Weights of a small GPT-style language model, trained from scratch on English Wikipedia: a variant of Muon for these matrices, 7327 steps.
Each number is 500 + 40 x the weight over its row's rms, rounded and kept within 0 to 999. Layers, rows and columns count from 0. Numbers have three digits each. The size before them is the row's rms in percent of the matrix's.

# layer 3 MLP gate, 512x192, rms 0.237, rows 14-47, columns 64-127
107:484592470492398539431564538513485498525518523555465569489538469457523517499510496406500528482563488457476544542486451500520513446430523492536489475518531465476497500552500556512503559543510489
097:476465493499524442519520441471457496488470508526480468505546479502494531495537496478422469547475612541499500512527486447523539480464469459494402554552547482479538506496553524550516525501496505
083:506515449487478493488434432509461464572503545517543413488532453493539484499486492515488524503503503517486522467431431466520476502551475515479523540467464573530483547543582486531510550503517494
102:399502529441432486521559459576447502508527423596445486485492479485418463475541538538514519484474495490569594568495558463585488476460470425492530517501600493428523406556498493434424488541523527
086:469493488508548483557453475569412521472438463582537453482476500531508450514574401480428481544430516447508445527524534503463508482458494550490458503493544527497521511515499481453497609444442528
098:539446553506464498516512503441501463506496500413484600497474529544477478481563479546415496438531505517543481476527479477493495535526527508522518505506541572454577506452528464495490505477509488
106:492512507465446482573467490509485514470446545488471546440462511554537543525545496518461462484468472580471460470468547502475436462480501503405420481493482480342465467459539461474533495502524459
101:479522505507502441496503475443498497523508498500561438503496511607504460525499510451499505553472533475576549556394516467506475425479462484533443483520475540525478426551477472460402442489417489
105:557534473507482556466495542523505473527541452456563507485481485549459526500453542638476477596480480570464459535523476578558449547505551562503533505522450507473496485480520546489518477544582416
105:520531509556554484481461493554502546502527529501454553481524488491523522481525523489489475511541473502525583485555469497527486462470451534523528501491492459480523509525506580484478497519539498
104:504492467461527417447548460483489520533503597606488539506428468507449444457485503508478532410505486490516567397475502471469526479545475461509502492500439496505510481474522453455514542535421421
104:532459482467543580455546529461542505471434512497513532506473483492477565521486489515464534438516527475465566471545451491570485514498535500545528483556543486460517523520567539479503518486492493
104:512453509500445576592551507466505558390551495486459466463532529556537559403477541501517529570551589425549537465465565450497542548473477510458455511497487521501490547488553492520523507451514532
094:534543480483440543515462513483507463461507526480492513508472495486470460440487512558514446587478515589494452450515489543499488481505506553566473473537557502490456555490511469491500479402525474
089:499478473503458475548553473461451596526471481449522544538507497427462563520463504428516474473455523486543490586509461520458474555473471428521452548426474498503493423497583489541410544550479535
101:538434491514543551538447514482497495528515504485510458507553578404566513483485491493529574487497580479451521484510554508504505512484449494451475465481565428505583514587595480450504543455528587
099:551516489486537536537492502405531467466529554515520525465493466454478544434525563449502524547464393585449487478479543498471466445566533491511522521431533480473516499468438488508516554579444557
102:522513534610542532438510526488547487511530524602519525476509486499497476509500483463507526490444545494490523430573510488507477484446448452464545515496469457515515479460507501512549513436521615
105:487500501458589529560500474513533510517459479484520513511525547508478508466543552478469508540510559498484623521478432574518436542454554433408496507527530563504567478438515534509553525532481439
109:493551474502451458502540533440532487562436464496539519447562406507505453456482557458526523489561409435516519473424482522521489477469494499449472507556470547522464502547532470526509580513500483
098:443459428514520493536430529529505532544519558537517593529497510434470385539529456518475507481529521514523485528522546422499497486475494460526461452469530489453465401426493504481479470497470525
105:491546495519466491473469590497441471510578560510499520453524503464509477497533403492515469510478500489468504517564530503529530539469478566503534467383518478474457436440527431571555535500421459
103:463491506476573549522511488482473459508546565459528539526551462440521484467498501434548481457496469571488485498495499506536518554455473443571444423493548455557462450500492454440447541470586483
106:529497508540533404376449516493543486421468458479580492510573484511457389434586484500500565437533563540523491522568479501522523438534517543422523525514486516495495545522495422535574487512579602
099:522477482515401491459508497500441464485470495508542504482542562475492531469413508505441501430460447465502465513501580499509504547483452480519500539479532500441482443468508534455508449499499472
095:487554439553464443507528496541453478555498439506492517507523423469471535532499511495380571484479432508467490505468515501507488514434480478523522528435564472503574513479518504524535494501491548
095:482499548450538494502453441502518507504509469521441458488458525515473482500392474490500540465477439542565489542521469487440470509506463512551523549492462506497489466527479509450477416501564461
102:497526497491523508575444585530426446567491469499490518530556503472464538498444493505522533475497493579509459500457466493548399549429535442500498485465486416474579436458500551527474525580514570
096:533532518525475466452501506506423502542517526456439492458425480487546474577489443528455570572488516568506544469502458506480568463509535520474478482481521461417480502526517512444429509521491469
101:551537403483477477446525516490532512582497511512492491462534479486530504523438619465554535415532469533504509506427481527490468467385441487522437403492573486507580453508478483450514419420526565
101:474465522489462504492557474488459495587507470585515511449497532501469446472597430481468543483416517563508485529501504565483460443477504523515505539575509557459518520453531428540531618467502545
100:574476516522559495464504513544541538470536464473514456526526512481502438439556445457429536530523488557477466499485509522441514438587503517458506512530534476557370486482507528532536541496490540
097:472497457399523420496529479555427586551582486506459550490460545509629494480487485497495495416478508439488492446517501529499508548567515455555467521532469465454503555463559521449478489534528522
077:539568480461563491466459526543598519421533522438450471550498585405508512485508536504475494439506539507544482440488472498491445554549535516511547563470512472516503461522475481494503468562554538
# layer 3 MLP up, 512x192, rms 0.237, rows 14-46, columns 64-127
103:517504528438441471539543491504592458563491510517467475554540503405483542432389527551507507499477524544558478554497547478507540535508510570463505475480470479452525506485551514506534499484469511
093:568528513457512583502478478552527465514445455486526527456527503377521476526551520552489511510519507518462458583479517445513469513555545552508445483495502473513503475458479520503528506489525491
087:412454479528486548458469478552501411507541469477489519542497528519492537497553512493473522458551422503446446517467493441505544488506442550492485504484504559486498535507492494475494488477520509
101:514489444515558571507519460516506547552514517478499533560489476502456447534500532500434487510461533484504448484504502503457595528495460539494491439520527532485435521495534495567517466482547526
094:505442481524492524503514525449576460488500500477524598506444521591491475538462512490564512565416503520475494484534506499500493489465488454422512502517576465496495551525450502502533424522546501
087:449530475497544579540454524510484448488453545573491482549494439504482563559516574567407509523552508518469495544564509500538496451525507461494516462505526534542435507492401538533436544524546551
102:482515514493545484474509517490538524545570476500452493474549510485487520520495469446489469513523491473532518471520431548549511495486472433544522448492505451514450490437510527460477474484532573
104:510456465509417439483462517497499434530444519523535456433471496515554470489477547487483515536495533471507464498456503571498519491500491488403473526473480534477502477532472514568500482524469483
098:450531505524443530448443472489434481551454505536572502530507502569423411471466490482511515547518432433525463546517501465467554481509488518488499529454438509512483565525465490464523497504487411
095:500522553516434533511477498499508520510541497526455500528513547518511532503498543508455543509542487482478525395410509545493500470551494539566585492458482459488515529465537502493594537495498475
105:498470493517522448535523507520527476445543549463513528507551488529495497575540424487485492502513545519551504507494580502513412524483503493455504489433478514527497395451530497517521572560501481
101:554551532531469531549482504472543440468515516430527455506527494511561479570518503537548455524446503525448433453534544501432541526457557496467522529475475507534407559567396461525479437465513472
101:430557536499507484511504551497570539470496517495518481498476451478494607513506484551491475546572459518507534489487503519510554567385457482462492559466478521413473479507538427580512477434502484
106:501509434521510547452581537572473499512481462578443509382513495527522477429509498469560468517458495582553489593567455504543524530444427466572531414506559522497467445587546480550497482514508435
083:547467522493521416485486489491493475464465487478427466475569514576548444448507495531513489528585449466557542469471494408513493446511568487423522524529535431461525486517481544471462469431467478
100:480494518433547488500510520508517541473543616513511492509585534544422459589486472521492507515520507446576537574482462576446442528475528456480566535522515433501502457493529448535417471518461510
100:526489568494381544463515537546496491588486459456560506520483613479523469494487540496472502525454508448548446471442467464454398517499493538547511457494532494581526542523457513466517473478529483
097:471519426440473543540442489484478529545467420483478546465431516505459533490456523490465531494535488471418466503563564491525449536480508504511523448487533558386536435523507525516492471488486494
098:519478506578510472479509553529534510458522449525498507528444507530526478542449509552546466539490535455519459484505583458465569559454495578538512546510519486509532468525528498490402564500513601
107:500496500494509377551472520514528534512419477526502479506509473476539407515555495461524474476471493536471452580499495485455521481606565529392497446545482486443592464507511523514423531532528505
095:497541493554467445468428515490594535497490387496517490545515430510468546506577542474496566484544530548552563524525483501560490475509524559513543503516534527492475505534506472553527463402557518
098:436471462476488537524444492537507531471498493450520458506499519506496523588493494483526509507502542428475510487452522519554556478445512490527511489432446445497481569438465523526461544430479461
099:526530522516501545438476475547485574484534547467536442524539547517534457500471506497501542437488458540548518508529488557514495472545517450484507507501501479599553449492514568552524527488473454
103:508513490528573532490482440515516452438458431443542499555484500514419566480471567432521501440481563512526567495425441498523507512451507550473503482408509472558472534397467446513489515454503513
094:534442487504473529492573409408511538471499485490494533488489468528562535471485545487502544496542486469490506576536534472506471499533470513585485468555534498512471456528500508467524520584460556
098:557485526560422483539523447537479523565576525532484439418555565557544496443482472463573480477464488485496494459519468547479515454491458595561467542510540432548580531481544494522471540476483502
101:537516473508516479537525532520471538550461525474448464529515510516457435503489513491480533538506505535474485473485505553509525509476432552527516480523526403519492585500565464475508514493506476
095:511506508534546477509477497492541499477447489501453456408471501522444500506552474576467480484434535478510467402543527448507546513537471537543558441442560546484463519506490510555595523528504498
101:535508487518446483470408504472458442519510536505509445469511536497497509494526528536459555446554435539510498461505435477489511449549465563482450602456454545535556514488532498530427542499475486
097:421488509484506415531556503489465480530491525522459528512477588530466460510502587473502526606466472524491500461565510474498457446560500495485555435498511532568497540480540495519550514419491541
105:505524451460503512501513429452496523530587547548494445503415568458468553448518522569493477471478496498548495498473558527437419503467470478528493507488502490455407519445484528523505551546544550
096:555539530451498441522511520389461535441521522493505557452552465551484466510523485500441514475518538431608493540526469452559505519523469530512486454549523522479565537439489437535537524532510496
100:499482456500529537576536486548466513521532490575445524471466537491535541492494525553434505505482444547547529503558526551516548553491525454483540538607547432481497478521481516529489494509477435
# layer 3 MLP down (transposed), 512x192, rms 0.145, rows 14-46, columns 64-127
100:496552507460477491519490508538499478495562438487479514480440398562448477515483574467530540529545434462563497578499548549455527512515481507490440512485476548524519540444504527479523565479582562
097:538416454466551487483429569503506541466508474510453527485503529497504541461514562397573499546450509454518437514465513484457518461508584491528451587490505514443472446471530581539475498497488523
083:492548502516516460461487509508545462518600441478451485466530523561497530443507513494578484520537471497506490511541509549538527497528484510526568559472472464551545587523527507468438484478437483
099:506486483498452472507418474560566483522437497641513500419540505504443510437497499480522519523553516512532466542458449546429506470528479419503509488483469557520476465541571473523470484444464548
089:545559556529499530507488449469507545520499510501465518572443517489511558477567488462465577470476567530540508424450513499538529516503572502493477506550444445497495520517507490560528440481512486
095:488438522551440455430449527475502514445452507475428548506458465598491448439458504421534518484523466505523487476552493497483393503488434511532467619541459557485473500580471502520496493467499466
098:474425611483398537508476495481496476516491465502519493411414461578507520462524531571507499519453453513507434480472498476463516516508437547470520478486454536490460484560565517494519555510482544
097:480541527519538407492465489457544428575522497498446518469496465502512427477458516536510505477554461494504485537530465453517523500457506490571502505618537492500442495616436465548459526477486488
104:541482503476546519505458461493439508508484482437488484463448512516533492545490528499519526511495419447437502510533419483534430522456415453519480494550495491519553462531537467512500534475534429
100:462430525451448460467526539430521501486541478501532543431490462451495536592509464489520465503565518496568430505542537528550553498511478536480529488465502544438471479570531506524451494430499495
100:531509509484440551535554525579533516551511488527484582471508531503458496419532544514507558522475463489486529537499387465570536573555443518607510460516507446512531459599497491455497456448489399
107:553561493462515512511446520500433531486453429539504461515458495425543492590444405501545466522525512515494504477549491471512534498521486510480503537462507528499518530527470516493507475514533481
102:463462549557503552456457539502507534466482521518503508509484565442441485413440496484483516485470448463560445564523382476494470477553557487479457492519540538459499504568591433559497547542412498
103:533489490506521502524496502510477455511513527528490466544507524504488458472489540474516496520534464513457546534463428456472500556468492459486545531498549491505482581456532468475564513503477504
098:432451535426519555532482499513517478434495485558530558455537445488522505525472473530514486499510485489468507480493442496441559448472533565506555423464538494474476420438479484480539455594419482
102:477527445481486538441504519465509446507450527448538486487480550482547476509528467532511496433493518439424550571546473485464465427446491535480473497488557463560444502460597468543514481471492416
100:437479507512480505537475518530458490423474562513457518507466466502429557453512474479497491462514510523554469483553466502494517479437402635461445469484522503519578501541571523505512552468475496
104:533551524534523393488542473421502482451541459519487428579435504517435507452435537405564401538468465520531558489499516436502470530511509453552473494451441477489503538494520513498537485552459472
101:471472513594490508547438506540526473541442445498475490526536484550530513496523521581447562535545526444499512500522494441529486429484471514428512509448481434544526540563567497383510465451474546
100:460517532510541528534535479480494491353513491525532455540470535437499533514477448480508467484473490454487505468561472497541482528474547457512450534482551479577512469453540514500404455505546579
101:531471506568543446564544474542560526491480400459550498539516542541496491559517533545490509541539523444539495495521464485561577460529489455530497471515516542488538486402409524444543506473457582
101:533502469537527525481556520479481520561531549562560495452488458490489453513475524508413516496584535486535419544515482525477517489559535544524536491430498383464502495480513476546430521476412455
104:528606484498435459549565528528454550575466578474541510440592559451505473526476583479471528524521488492518503517431447528457536494547509488538493439474472500472477575467477444545497483475528498
103:512506525474492487489526507468553435540448507533493484483503529576493465459494439446537465505511494428523499491499536474507552459502513481495490584469522523492508463462513477576500424536489526
098:508542451541483531559491434460552542535553498494427498496385512481488455500497509505493428491499493549482502582425471466491522514435557471463534501563522478494489474525510450550515531538445560
100:469566403415545510441583535526476515453532558467483496561540393500466461515480458520522516531521514561561544529444540447504503520502452617450533545524524511478484552545440539446505485453475506
093:411469509443481467441510504613511481451509529485557429476551439490527542622453468531454527517483504540473512497542519537500534421472475519497422451481477499453545474396478441470493575533456502
096:498530466419452442473525527493426467533463461457501567471476413470529474456466500467496452528479494470511523498522568420510458467477452463525511483526511489460532555506483472521516542452443518
104:540514519474474572495499479431464516446453541534513520419514548592432469427507575571487488496490494522514453523537497481562440428528527564501528593468469432533537512493452521566377535540542526
094:466534478451505510492547514542492461453528372435483490440501540483493495459494480491469392457511554452480599483511513539510570524433534486459481547481518481527544482548489553411522446508506543
099:509482466528491525431509476504455470462484476506454565511456423534574446468499421516478417601587477548465497555522510470523505486538418499471489478518533485512530468475490547492519480516537552
102:535458460563463515562511526535511517523484504499465502474528552442515479484493533404491492501462507438441532485512465556505498537491567531555439549449497533546454466482504482522478444467547475
102:398423531562517465513430443540481488529568464538539499508568519436502484409440432499417505463443524517533452541525542538567478489608463496537464501532475457495492522523458561570492420486477511